From a checkpoint of a small transformer trained on Wikipedia: 4 heads of 32 (1 for keys and values), no biases in attention or MLP.
Each number is 128 + 32 x the weight over the matrix's rms, rounded and kept within 0 to 255. Layers, rows and columns count from 0. Numbers have three digits each.

# layer 4 MLP gate, 256x96, rms 0.414, rows 19-112, columns 48-95
151150117053140142166155145126121154099157133093175122082138135135152147127121116113149086090166120068174098063131151194147139148117151166109156
138104128122155182096131116135133161123096092083143090122110171170146130235122103106166125166077150121119133092110100203119104134147100144161149
157175141110123172130159087162144128137135129118114074135136125081169210089073128128151145106086141141109112125133144121133107115154133152141102
115148156102113121069111138112100152125110124098092161168160132089097153091148168122175095071131131143114154100129195146134096130141156135140171
100085150197134176153139151181093137111113141081193125158117074089104104143106095185125006092087153125127099113107143123121121121122172086138099
086069070130141102173149184078138144052096183092143110119165131164107091153058135123137079097142133210164115133116153063217091189147053058149135
106117087128130141115039163168065158083084115095101108126111105066133184173089150105117095205134055130093105127153122148121100053132100196187159
134088113161149110120094096176135140126123143149140116166105111117155159157138120135144117122178111121151186067127177134129148148189107085133122
101134116182168127135139084101140155134136134126101095142135147120157159174152131135133140104078170100159182113146129153132157134197107176149079
180082141114166111136141158111166129088073098151118213123110067166095129134048181154146069012060162110114159059131133181141099172102142163143086
129094148118149122129144127199042177134092192166117096102132112196154126170121092132119064111123093135098138163255127106107168125123123151139158
136088137135163178128129130129089127117089074127119101144175131082128154078161161179118127109159122165086167128160153106149133086121174115134191
080133122159104054097105153123098119111141168120149088115172134213145115132082101109142113139140066126112162141139122105147112080122150186113133
069072112092114112164155108178097137067127185103176128118106146155155133112122069173141102126102144160161162119096139085116104164120070122121088
106124181129125159192120110138118130098120178121092158062172171105154187173121115157216179072136101106118210143110112190155108082124126139079168
151129133114112125110104178145110127060137177114107098107142161177187129130109132178171130111158117140135059124111204197136152125129118089104130
138103202126126115129144154087162155130148160146071156153109127109134117139098105154180161146152093067197068126118172126090075179182116092099159
115139093101089053123134176113073160146104138121142172116120128160100137134159128137181125174092177121086133128111157176082071104095119142063138
127132195120112094126153151115115094120074148166136132116163132113079144101126150177149128091210199116130116123177131138103099056122150123079079
111134102123114132158145092154096111097172067110135149113175123141092166135063095160130107115121085161151098097118104169155078084129218136142172
116083090132138106133136185149074125086108174146186120087073100131101120125125118144110173104179135123185107111099115163044090122131088110118060
125138114116121126104126140099163116152127144115120135111134118109122121122130121161144134129130143111119126131151122119128143123149129121112112
072164172172160096121183118122104095021131117126157146110082091164093144166097123083146137075098128154106118139115099157114155086149131116191132
163100115168047127147135086149103102139163148174053095162100089140088173117127104184138193209126162089112113171134109218151111125158077141159173
110108113138180147127123090103165173140119161147157157141111151123107128091112195136146178106141126128163121120138172095144116142106125120094091
189179191125125086127117104169070102129192115141078141141034148114086197176137154146139168143092166210132162124164102180144177164166111155109093
114071149100137108138130122143105107100135153105132108091090150136127124125124105140199107127111132149119142134158099134107111093127122156099139
139144079076139092126172123116080115068149166091094203130186127138094152119053150167125137109171124125111141106084140130116160141102147122121080
171098149132091155088131084130114107117133106106114123157120121118098130117122124163155110144137121115131114123161120156127168133115142131119130
139084145107115177135098133146113152039089139118116083093108114133151095097104096090184142044160113126154228156165098136054132080166173185084168
088143157101143172113099104115102093114132098112145112129093166136134121124108102123196095086151109075186132143121172196132152121159131168094118
131074121197121184104131117103115166120183111123132114138131105148102137117114108117124156145114114160114083156177110178141095107143138142084142
132131153158082162168124077118105116097131110110125117173117141098129113126130120094191101132159131050146171065104061088169070097182189189145147
146198101028066181200140150144090131119057109146127107227114135127086132133163103102154087086165170126047160136056122177167127123148095133091053
112153155126122106113135127152156094082112130124052101131182139115187132105167116135079074130139163176105137133101159150074158163113119135126101
144175127110121179142111129197111101156114151160097139193105141133135132118177103157096109159149155122134140103141185175093100104151129170095083
154143090098125181175057155119103113118041141106123139171183103151075146130136131123155103172110165140154137105138122157124130090098181150137101
102144154121090131130049110148159123136179121126135124138161185174139115110125168125107121110115101148150124091147097068113116118104123134169164
106046112128100093092151098118108141099190138113196118157081091103073118170109167129143164120180186051091080136146146143134125114130057111128063
137209112174100078049068134155102153157113135078173099062175136113081184152177063090117104128166121163180165122195185120126137099114122144176160
129042171160109182094111049085090123115145166109096104173130113076123081074097039150094116186122067122135127102094152114176148079125132139081065
103113134132111135123120076123131126137125133111122126128146136134143149131124129120118141141122125130150131145134122126102110129126145128127116
073097155112131149113119164109111144105099132036132130113092123179150114111086132113158109118134103107137191091156174182171134148090153130104117
121194147154133141146119078120164108148131147124132125142095106077149153115105129098161145142113110163148138115114125144119129137143093097105121
187116167063144180113092208133192105120105166101124096089146077101130151135082118147165129107091147057161122152133068100131179109168161133092121
076133106202169140146135145078109073049081154147064138175176058152110123108117153140157131089201091118162139140108098136092118098133090109163073
182079108124050129137085192180129172120108108087152111176167146107083121101126141144083116101092054093167090094121104193098131111136187125148218
091188080134102137126143132162162188104119125130112168152143126115125211162164099125142135142106113177134147123156130126140108064086117109165175
128141105190090142134108038145095206121152117108054154218157167124167175174125201127169140053097164085098059128165127150137119059145126130129111
158108106133135105098131079131162163106149112091111131118142130171132140153134112133115123148155107108152152119137042113174123087119123133161113
124141141140130135109116064119165122141107167137148120129166130113128129140142136134138111120154114142135140086147133128150179098117143157127099
118137083087126107157185127163142094127119162091148130190125056180100153189095139162085145146078112074098086123130061096121071109146093124120113
167115150135128152152145136195105141150064083077133076109141166114157150164107177139095155096114138126217081112136106211159100131162168185187165
133120121137123133127124124111138127133123150133136118128144123135123130116131115141125139144131129138144140125141136127131125122142116138114148
149177173120132179107152127114088200063197087097066135085052156150090106136182161082175103129107124190120147114119083108166082110140095108050090
104113171171143078061145089166115106142148197141132144176167134140095128108129164131083157082173122072190093091114157194149125165112193167178104
084068168134075173115121123156147166042149129153121130137205124128137199157147081161126119149106162115152124090181152159082142086101149193099163
172128131145113052154039093116113103046178143153089148157121109121100103072164095142156176072180112224165126146070148229214080073129104157140146
106128156116166192070138142113118106130136109144121117159087119174130103069087103149150139120135127148118108148128186118185125108131129136165079
151151200097180176143163144138031041167086117090094092138084162193129104157181071113181132125116170170142100028126151171196171100110157183092130
142158113140113143127141111088134131099124140110144110135129177114136102113120116137122142105117191060116136116152125127119133093126113125128070
117187091165129088082182124140102169114122159151117102110118090150108132113164114135188045120166116107158182099183137133143064169125102152160126
065150180112195089107117075104189133081103128137120106175162122135118100110140122173150092052097167128158052206147098121132212100090136170122130
091099155105105101180123150120157155122165115111121125156122118115136107163107151126118133125151132138116109124083174155151104070125139140164165
133150156146150136106122093117150087122146084161094179074158114130155076174126096099136070138131123121185146099158171091102103113114118128132132
116149091181106142226111091128117106135151158117122144085171135124107076176041168163168151150114153085145132134149133178118128138149053180144133
116105138158146149116171095131159132105118104108126133130192123189167126114113125131147114135097074154128161149148152154177128156106121145139099
106162141168154112088138097182127182143133122108036100144175139115143150154130153156156120091153024105113083083098134140159150122120055094110161
135104117136139123129129135131134120144121140112129127142149129136140115124127125132131121126121138114131120121150142140132135116121135123129128
144135120114052214116128108160121197118127113134077113145215121146066114167151113137040099112104071136127117101147142119140135144120113130095159
112137125095112198120089141127092122162061103173081169115114148148133129144135181142144057096072064138132143086133082100078116106162043140137103
127108151154108142205127099173088143158149124119156148128083072151216156111136133158092135121068115092143106164115166184157072112149096095129191
135145141151102051141147171150101101077174151171087104153167108168112159139094138154125115115139171141167137141128119200127124146106090178154072
099140148114084176158128022116154159110137127091157129174170083117121102157187110135175112112104113146099077118136130106149139103104069127128094
128077128173121126104134132108131151109101105091142134135156142128131175131128109134127170114083196081103123135092061157089133091084137098076115
152108128105192075083063201208110112112140120197149116116135109215123147150112130126167058098089089090118100114131171178123073082127127123147145
191161136109180101124146141169112120109116095099105110129118141157121151135113127174119130097088134134152086116135110151155112083102155160126135
100019130059158118165113101112082101130124113194132171171139124153153069126081119101163122095149169105141136159155135149075136153073127184131085
132158178158106097160145094139138140102142127104135144084146077148193152111190167117150124087121083163158135177043165159118137063124148168134127
134154112065113131119151112140101176132131140078109154102160136133160118154124138125121107116097091111148117099115113124090114102125070150137096
085154155138102125127181186159150148137127144110096092148207167146131157190150060157106135100126173106137132091170139159187107103149140161132110
143149117077120144159075117136107188102153088147128059167083089069084141160121156117112097155102115111125069024135132134122133169106111119165111
155113125110108076162115142161084116086178130080093097064084058119123058155151157136200169104102141152086072181236166207104133059170066177160117
074070151140071123141140161142121146152111160122088113124167171159185108117121144107077084135142137119102128074139100109185099131195126165101104
083148077082077144113144128100220183130170141100106194154137121136100095110130158116086087177097144138097150088076087171157095146131125169149170
085164100162125164077113172183134165061071130116151092134166184148133104157118109083111123132116149157139126144139140177093134121041108122160090
090110156153094139081118096144113133136084145141141203106120136175146160065114116109129151174198097146187135148164106134084109108136130150155083
083125145090167103096192083099133083034097123098164156125119148090111172147090113126104139098160127142151074218139104148117172125190097092128151
138114127144108128153163102133111130136123141106110101106152128171118147158114153121128129145099130146136121115148128149144118115119132138128131
137158130145107134153147108113092091089176190084123120101107070131138113132123135086161093092136086170106146145151123120097114135121151162120096
127143108161116101133153073130143158139123137109144157195126145144112162176177132165136092109131123145116090153147211129112098141107127179121083
111144180062132168067174125162090157080128171078110134127146056157116161150112142109184199108101123176125116097115063103108028080167096124151101
183107161148123108046141126129168124091193153096106083064130128137149104133095112121188157169174176220162096123072182168176142136138183085092115
122109176070146165120125169104098072123090148120159078082092142150176110172128100131156124089137200153135136105126152114119075096149106072118128
# layer 4 MLP up, 256x96, rms 0.464, rows 19-112, columns 48-95
106075129105104127134046160131123119128187145094172127110129163159103116165126093060120151120170108125125082115143093120134127060161133117141057
171084139079153113189170124103128128200148174130125130151152115037085156113096151174104103072118144150148125146174222093094134120114106149156132
095193193162100138151119125135156130094162133107159113127134145131100140156133130086133129123122141107131104128185135140123140123195173133106147
100129101127154192123021155125135108210128090127107163106123138091091140116156139103132115116136142127151158122152132145092125099118135115048179
126147139118109116117130137079137105119082127044093065137162141097103122141117096123107118093123144143143128118129133153131153139103167095123088
151115133185139086101062093106162154120130146207146055167151174167088182095130158140186105121103104203127079120128172139181105129141091103126110
144101105149138135164121174152111137113082128126107119123096133116152163130093120140185150142129112143110130113127097083095084131104171168133129
102083160115136097120136136151147050131129133093121120136156175125104122122140073142144131123091162087183153171157193144100084044093101110170150
182164128150165122139117093090136106105187151226102100096155138144140151160191126166146137126132094120121143112089148141128148118135121172168123
146053144118114173092133149105174106178101156164133153164183170090123162161092114144130159081100144181066103128177179117120102063109130147110064
118089060165143169110120098083112172172189121180116101149144120172089182107104110175158188102104126160180170032169157111157173129052141127134172
087165136154126204148130132079114091119108166123028145064070156097085158066090075107157070105086118136108090161116139178080133170128193152118118
163093108135130176146144119132095116122152151135109121138154129155110189119132099135137068102099156131090120113093151097164141157092130157118087
126172126110107174086100113168132141147136122061147154127070120157136143176100143069067128134104133132173176076148104125185112091088068075143156
131143100138144055154078194165083144128170165161112108209129182152098080167092096164090139121125161124154097145225100101139111150099141133174099
094102100152142111142193117127132125149075077107126160180158135145184040088128154109101106076150125103099173170115103113148109173150122114189183
135117121141133135109171114138088074087133105130135098179133059173082170162117121106102141152095081130109160079134117100064111104189126041110084
099112059087109097109158169151137097146166118139117159194107095152104076168155185104198108122153189085052122215043086142184126129175106194099129
119132099102119163112076041123109080090061119114165118140184158132145115124044169095112099129079123119122128134132098090053148100159167166136106
104147065108105184163101109132071075140172110116080163140176095124113148130136133085128147159157147087080143096123144121179160068137164152084083
150127122110115084118110119111152104103153096157139168142101141144141106154091084129119087129135108109139178146136149099188109173100119138147093
134098117139098172127210091153147152159144141136103105100082173201102162195057148127193061125135146118128072225127136138173137119148146118060082
140188133194204101099146133089088096097094176123105140108157113118134099132107134086131176106161102123125111122073094111154115137128115096145092
098081163069178118093166138095168178117156107126170189142167107117084149177120131118158106084105137230170106109168199146143116098123156200144153
150140173118121149137108173166134131129134126093069159150130124162070156125163047131075150131072117112154072158177134214143151149161171156122056
143116131143136088111130138119114160186102126130127120128044157099141125151167172138141119190142151149137139134166168159089111128182118162123130
187131115059198102095097098108117165107134124108095129097129128104110116100122131120149130130120121159116083174145150120130155154115153147127113
144087139086124143137044124194139086128130157124105089094159146129104134150152143086107132058113145164082162160138153076124132103147096125139073
138124080130081156074152077073185131152134142106114161134098120141099140171138123084062194152106131178131037072127162151113124120156067070143120
105104109111113179157127126138148067128104099105166149138163146117131114178135175114179143142162110113110153130156175113093113095099104188102200
105156182141162186150085152108162129134139070148121102100154170132125146118133111147064091147181157104167131117117131105100137144075124102185150
121119136136078096109138135119134103112176116123097057095157142158094158162167147025132133100141134076128142104116138136143140142130098124165084
116111148139150153110120150160128130167164136117166123146156183149127114152127110129010168131135110140191067150093140124092083125192148176066103
191122089152083168168085127087138136134091069084157045124143042126140146188174070126168139107127142103066188136153140084136101070094131101152116
081129154154105154109107159180111186174146117085097115130112096150103089191163152185127123119107108146138126111117115139111054119088182138139160
115160137173143112148175035139142095085116148105087115141141182114117080118121093155160177095137098149147138093113115202186142181166150107127098
130097143134158050101102098139158140082181142188075104118181125158155124122168113091113093129111134075097148079113165139161052197173135114085079
154149118107099134075189134114073109138089128157157172160153115087126103120109083096129138176111164106133093161203149087100108111141141096115165
062158176111105122084119056096079170099085095081143143134084119152077142128139186171131147086135143197099113129087182187136118094178148143178137
146123097117169119110098111175120151155124143094132123069138142163131172183165159089133138131139113110167140108196138137141158089112106145127164
190137119131158130113105090135060105147124086161160122107109072123120110170170132098145138181131151146120114162141157159140133104105059133138136
116056148141139141152184111116139149130090148089096077168127114181148142164119184073144154117145104185112128194157100145121076140174146148164082
127144142104163091122105123122106138117131151070154110127150157102108101089110133134081079089139132148095091077141160118117111114123118127170112
128104086084128139126106150104130079099134115153149135062181147168131079091090087168129124124159103182133118091134176121133133137155137169117138
102172096098130133088098179131156142127123131140113061116158099113149103097079133141142115061159190121124126145142106109151130114129152131093117
106104088194148085102152152067140134091110142160117133078082106110099148131187134200114131113084112124111076123140126175148124090186144106155093
117128167183139091214120156100111104144076126114112123168141097162104121134146140164118125155138119134136106136099064113103119136151150126140106
082157110122145110178176164126148133083138106098124088140139099141107106211187144178155115113127088151129112198134196115165101105142124087101156
119153187143100045132105151150182099142099171105148164146138158117127087172162146177152097101133169155171116147170192162131146163166115129106078
125116115116112083125168156103087145089151181167170101131105200146144130101135184065194131143121173126094159182121148067087070118136118184166133
100092049122086185156124155083140151126115070157058117160196134074128088036061148202157120112042115036123152106109140080069148120090154162189118
137114115199115069113114082114129112117129128122122160164182119144173092118186082097099169125140149110122169148100094117164086096153109118170111
119087181105119184118132190163134150134143098107119045081116158081128150159118164162103213086064161123214076085115119182100128103136152215153151
167150155107129124173132164113124106193173137096197182099149111080125142104120074131117093112185167078106139087106075101136177173135157121141155
153131084080060109111110127096173106119133143141135135067142106138102126123117153130182174159113144171151118122117095144121128138102132102157110
162136110169095163168129103030116100142152106150071093092102106140149150106107127133115130156094136136089165139143127120095135090163162102093056
133145167178178100100147208069106074171114089081113099166142131152136106169082123141128139050146135189115158184095168101136059170100071084120093
095116127160108105206081090137127147119148138157186164077157132085112130135132152126105182174124121110101108105134151115177075169119088106099112
089136090102130123080127147133128138095132138144118120140176128109100127130134128096111094102115145139135133190151159178113117131137087177147085
134157126121091108148183159175117123119120145087115131114107138109127103131198100078176178097142134188161121099104110170101194159132068147110153
074101072106106123137086177109096094113148129136135140095109090182088126148196160097122114080135068117092084107135117188121109107141114161227199
102161078094178094120232159108046158176076154152104104121124137128105139140155133126180108066157132150123127132117109149085133145200095178169137
122185181132160101147098097154152092122159111103108115119145136127100108097125138134115146094100084126134109133172106123155122105125087153132158
201128161111167113136109130117163118136167169140100135097134157102144135154088134163143099176157107138108128101089101139142172128118097123115175
147177147073102136198067105074138086125150126133140166107159127115129078096140171090157061118159159129142110127079122131180201119170098196113079
109138104132160141106117150177116147120158155162050144152152115143162098132125156150146099049083181101123163180120167063116147196100072133202127
096152142107149104110155186119192119139178164132120102155153117102165156090104104169154114155156118118090181220092124096157136169171177085098111
105127140073098119030123093093119151120073105135125102077165172163147145131136109080132126120112083174126117137128086104087148149102174124128145
108195119104119121107110130111146133143113116117217164072107114064158101085137037142067105153149140103083157100086108084068155129120187101093139
182131125115088164115115117091169178099126123168096129141108147112172122077087106101113104115107042166123095152154165091170075132175111123176118
129110107147134098095145162206135096091140095112152121152101134110084137112103144163076130148144124132104132169119144125089103116075071121162115
024109110133112131160156146110123126073119112135118138110101083132078179087123147157187126160096155181148051136087147143063109147092098157118155
193150079125112144116147117134127112182170143146150128139129126142145120114064183209112137135104095129121129118146134122092133126074127154096126
135083110145126147116111131125194177163127104146106146132131109072094150145150162124128081107155114123122098136113119125154117112172118146125144
110136139099159151079107075125138064138065135129121113136100147097102109131117141120117154111114126103080151105086099140103140137148139140109088
126154163129096125140140160137188096122113119087113081096127134104112129174102150114111107162080198110105031133109128180135131110196099156173172
082107161066149140088182104116140065117079130117166194141144172171123122125145144133107044143164108188094171148112157153170165124148057078099183
153122109123147077141150114070019082100099118068081155115115100159132117177152202153128184134108164214119106114128211130131103119168158111114098
091087091091117162189135114123116125128093137103122152134104134161113077169080087145062082170144101059147163094190136058098115115091109131129108
134106202170159113152096115196114115128124111069083158134153123159090137099109133132088169160113118129097173126130103077078151100104167113078143
091147139123053156142146140146106151157117103137107118154171065110090121172129155129096105140095121125140120136128108153146119080091152165147151
130104131138110097113193063130119126140083143168069138150134202175110133127083143148120189083138075140127099113127126154118156119117124104139110
144153178101168122117100152141089046105168124098126069105152128114155102193105142105126093114122183186139118185156097164115130100127056115121119
163074197096110075125068150141138113130104190142156131114153096114198142185152089166116093218143147119150186176119117135152085146124090124143123
138075103143152179093149139118130147083101139138140097162076145141076100095068111138089170116141127181192221052177142120091094168108140114187191
097163151143098126139131116178124099077083152157092092162209076187147157119147134119141169099066139156112123130126169095101059080084179175109137
177122134156205091040091133126150130124147137135104188076120105082170139130144121098081201074086109101151095177115143114103114123089126097080207
132102181123163110131094152154089157131134167134107123135076084103137136145103162084176118086150079157115171071059152120153159106102133113105127
159123145112127131073139186078136102213093127093187133142126082134155195152124144125094075153173131067136104145136157102105151153120176160124174
145092151069134119071079106123167179118115085151146085132109130139100136128155154083146097130079108159122123122166146089121191169136115113118137
100054112168138193089130160105108159107133144157097102130078152155107112070077181127171129126171069119077138083126121134116088129190079134165112
092099113200093090144138122080111118143168171142129171109100144140117132165159072116126113143114101068130132182120133143189158176103125119065145
161154169089155107099165107079132112128107144126085108089100105106113140169120112142132110084118130140112111134111146143121191141120116082125090
124133135176067161122155125160158129079162150111156129156173089124117139151091125143073097169089041170162200198161125092109170179091110082149142
# layer 4 MLP down (transposed), 256x96, rms 0.169, rows 19-112, columns 48-95
137177165121184131145102147141165094159078131129090083188134113097122127085128155132143134127087158064142151194152144084165081175107115122121153
081129125178062093091010129167146085073124110086114205135113098123113090098094114169157168124111086089047105117093172053123203130121157102085115
169124089083137155138119148110146117186101102130090126129121146079129184145188163150155191099078153110123205122112120105115075103125062164069064
120151090106099133147167113159140104085133172160139070145177103176134112147114079115117118154115129142121102149100092090157119162083155106137080
172136136079135098160110108121137158164097153138141091079163108200144130135135150113061124134113115105122142110117127084172114125131125134174138
101112140129078074171120135079175110176090157073101143162149117135062067151163115082138118089087125155124102103132117032147163215098158104190168
104153155110126118172090185129081111126093162182087086103069143171099121176159149120124066127085096090091162170096114095132171144143067139163147
136161160099116140132137127117102169090141099104172104103123122188174181189125153124104077090083092130138101143106095145110181127171166185140118
067128111163093113132194165143140164166100120085124139126139168119089084122125117069068120112103136131162129150153175136159129137104167093130113
122145148110140129204111154181113153096119156136135151061116108089127105127167144104188145147151175137110165119121142143113165117111115147070150
040130096125092082103121094099140088073116105091178098133134184118149136114138122141146112147155137170141146171096112218110084097184140145101089
125044143146125107108161183156208169089097122165133091184156108115139107187148171190144130163146191134121101162159195066145082137081117106154106
100110113135119072118145142144118135104129116110138166135150135088131125168132096108171147109154148172140148125129151111087125102117193098125086
089132128093092143115124119146152126090159138161169182152101095104170133082099118155144138109114136068185123141162067180089117106128098160154128
148071136114149180122128093122173131063100086140197168122174088148164144066138161151149089194110120053135094073100123116104114118152121095165098
094141135140110165138078075122098099107143075136134203117149098168138133055135112147150145158146159070120164099092066191130122110165082137079075
117140218094121132137102094148097114105133142132159163106078156112159087110157171118113124134109119184145179186116135146195168091035163190136142
150163110179142168135091131096175097076088160155102135108199151127106092154141123121130148122120092128142148108140129129114128097088157096076127
149119115121122119124144122210157169113172171134095121137112079088108124194148144151128118139161140114127156124137143142090117127110132108150157
146200240152146061113152085100095172103176158107150181109091111112186143118121087182117070107213136134148065165063168234120065125145153154186098
148145138130117119143137146100168153114144075130112127152140132105162141149098121154170089141114107094148081116189164083121134088167157167111186
102130201201123138122145123168109078069129148086109139150119089122136155094171148095131176086111122091134134106123190199140153080094082151109158
056152131092177182151102142162154130082078149100140168114175148117105102158099177076149147132149093102135162129143150107167195099123156104095134
068169150109143153104086119142069155110102176104127142122172128165177119133135145100111093079104117099127118124142152148143140097130139129068065
074112117103107112059147206202106120101126157128125125114139118096135177163105098203182116147110111165110088112151105117044112119152089177182131
190108187127158167149135108122063159066117136153103140142119133124105138140094141110103102149130142123140212097095179107109143141062166109157109
121091139131062153154107152171123093138188127095122116122109083118217180158136078116189108119151129128120067101148128139076084110118126119093115
108112122145090070097106161134132158158113084120108090191148154150110148152090096147193094176117127147140110121113133129083098138115118205121182
165173158093184115151084205164026135134151156132117109141137156135134113119155126163131111108115146126104204182108047105102129125120160195141130
176146135094130121205136136100151170119110160151142107106122157113161075112140129109155151117109182126131125185073146143142156099119195110111137
126146089148079071183127120074125074160137106135098185146034123210143083128155080084101118187097067095123118132090182165144154185099107119117142
162189170096139094130079090189139121088097157107134213148133079180167164109115094196168090118135164178135127134144058155083093104155121112117155
100081128117069185131113138072173131094069106128097129131082105131097145059051079179135109079133131081071118126200176175127153146097100119107123
162208146097136131198154099068135143172094109149094101131099118146080105111149165140074181069202142144131133126131113174152093128101077099102119
135142121154171188112130128100100104063131128144138092067154119138079145119116103106197073130176192160126120095191165103100134095150119149092124
114077123094129137128082215073100129159167096091107152083137111154125146159120094117111128114130167138108093175142169055126065160144128160151157
077084075168114147114114134131141122155157127123085105138151112147111125135101114130125116092093129115090110128208157126126141092157056119138139
115114104160103152104147186110141096108143159130076094181124171182107136161139128080113111150132134142117137139086157174148105154138168127121127
163240168107133147184123135103145171169129148129098170077117162098188127115118114075205090082154094076081132134153083106088109104124160144061126
085131139183118114152169086132068136125117184132162147180134091168090119088124162136115051140123180175108158130046120085128173160089186129142078
071106097159131089200118111133164167099128148136120062152131161137158144139133138066083175164122118191132165141116106137091142156141115126106052
080145175146060149101116102170091109112158112112150204100141093116124134066086093172185083143111153115114119086163128162129119068149107123130142
128134130122127147144156123101115188164092127158127164123118130121141107121108123140116111132084143125127154099138169124189075146104171154149158
151136140155124142174110132069161114155069133096137138139118129068100132086182141117102129146127110116172148164090152124120143203103117141133126
187104192134133121141067115139130102113094160110115129098147157119135122129142140135148162168070157085182128112090133130131143166067089182182122
102152119137150174135143105129141127146113132136131133109155129074078101114132147155062122172156165199190164159111121121141106118105136085139061
122072159106122162145108139131093108175075140166113093132092099118100091094129103086116187189120136099119138148098142096118123148145107186114134
118117161125156179095103178149120077147099149122088117125065177147100147100114109099186178138184103140156215122153088121126093135111120147084131
116167100095085137139172103114167128114153160108162224098128115157148138122123096072120187095094057129077151163107088140152113138105114108133122
051183153107103142124121152203094134145174113143187118095130146130203131108034136184204134129083152156107110118121131132118171125147141122044133
155175134150157073103117120129104139084133158094174087160074102090137119151166143035085143128210090197120094183172091023184078153165154120121143
154088100130162165120143138149106164158131096152107067139094124185124166140136156113089102137113091124128075128156111101141138177078150136123150
255185107122146160160151065187150193083116059180110128159104225151181124177070169131110142055155112100201181174091125169188129196132194149185159
148138090131157104149159161062182121185063120192128094135118158128122077120220148091033148166098094165163150178083159029119123182070175136135107
116100147163175132172116113136047074069170151063162126150170086123153150116116127156087100138149152137115112140160174106123156085132136100148162
062109090108144140122126179137151064090111095108155129099129122122143152116071125125199140134123128160099123163157118127111145150167081141094140
150145103110105155199096147139166099122130176122148190181211145000081141158115206026151119128086111132172103134145076172151217085110109160171146
153099137118122101112140090048150121132109073183132101118080159191121089134139091117102111078133174150214128132151133066116085155145193141138102
086145167124123135133147094104142119107175108102162129105098094152169141105147093147168129166122139115132118079118179079140119121138153105106180
189198152082184148130081103111086086133138186186172057143100145161114134169140142097144102151113144119105098093143149158156111075108143139075139
168147094144095125082164068082169126124085130157161072092156154124177119104082089142082176121131158110150184129093120089075124153124155134084048
148160097115123114134076092135089101094185115101132155148126101139121133184136123113108121179154120081104194126177159167155073117032157093122111
106130138105130157151150132119151109084134099083102089146118165191126132172187151071175135114104092152142126140109098181103185139116150143135141
084140066162168095176160158116124175124113148129136089135097128152103104133102116143079148117100134104158124170133160139111085132133169139172103
140097125129185081033215197121138124189108078133096074094081128148108146160144114086104147140082123158171117156135116133117097148106104069170123
159116173117145137103092134103155115063073094120139111116153178126129118155111130107137135160180128119151144081137129109116125109130186158107179
145091182139161194108175119106118086166154061157107138124106127188162144159148159154060161101117106068197086113130169120126089129129176116123160
125159172197156140125105086123124152153146155193129089097160147140073104137141187169143110165102118136128098063174141154137097140108148153108151
172125080117170130172190145071185160180108145182119064147131181125070094123195167088068128139112093141151185152084139081148134211073157136138121
064104118137175079143165107173040123094153182112164100128177091185119114200137166156135144159128149079124135131068100129077138158102091178081102
153152096131123131179118125150133154125108172179121099171182131156125127116127150145089185133047175071122209103131175134116130143109119159146125
157154089107157133034125085148192124170146036131145083151148149114125106141073153158169151107180120111187155071122114150115095079178147105114147
111066151102137145163111111144130125088068193156134114170122075109098156143139141091158137099123165092135107087119123179129149166135134146091044
094187124157172103170181159109131088094121118143168127140157142112130110097131118128115115111110132190116158096113168150174129134153151147179078
131111107190106096133144109084161111125106093171126115146118152131055104116107103165103109137135185124132124151090120146106107103121153091140077
189127123121132024146155145087132204104131137163137076159121165152137095129122118108108126105103089126164132151157097147142105151073144108153144
144154154162109095137145150152068121157193154130077128120183130126156194131121050188148191158054148107110134205095103112118137090223075169125125
175098165083174061112140091134161142160133168187113100104087145111167124165115102102142144077142095129120112107106098084105160069195132125120098
201195146146165196098139071112096153169073092177161174104190101162160139124122130104110130096120147137076138069079078202162141133115119126158113
135112088069085150081132119091139114091140121139184109115139142140165187117149052127132077028125109128156087114135131127141094127161108183150188
124122160164125106140113145091106174124120127140081096108142174140106099122143081127089102172155135072139109102146172143175127183124175131112137
099124088142149148076137126127110134162211153097137122124125092135202126097080112202160153158027174117168152147131168101124071094167120159175163
139098132097181082151113144101115142115119156112128088161130176181163073099170167139086144150132055113146160167113176115154129123131116162081169
170150080128170220150152114087155184126129111150131152068146182155096109121157204076139191085097114122128136073066103115118152167108130097138070
080136119142148147118151179147194103140156128080166151151136113130141100151089160100077092170103066105064101123164164175127119159093121118141117
136101111153132124128140112164095124164182138152143153100129154091110078169086113143126123155145159160160093155110115183162123142115082078140097
061089135187147136184113172123092163116101102108168156177111190160138117151103085167153136094185125181183139164195143174107186110141158154107053
129148155141125143110111078137187167124136123084115139112139123138205094109134131106150147139114128114131131052148088132104082101156175127127170
137122151124159169165162125110138134116118133177095062118093149187080100156156184096085168129117109111182112155081196130169131124101149115119075
122075087142137138131138112134090121150160187093148135128082084084160120063065079188183138139130129137126154103109155112107069122168117130087165
123089105122161094064140062134145149127134134158134150144147107056113130140112105175143149109089173139149186123157117101157122136142204136154073
169076097127074203181087146184126082132076068059108128111086129073175121088134144141111106139124181113160080111168214058079149094160087156101141
091125125118101167150131136145109123166164163140143140108152163175153107119193149106131096138146138143120139195093128222107102110086100115109079
185159069116141080191132120154151109159121165069130163154117122068113138148061136116127118074093116091161133134120080211103168165179041143127133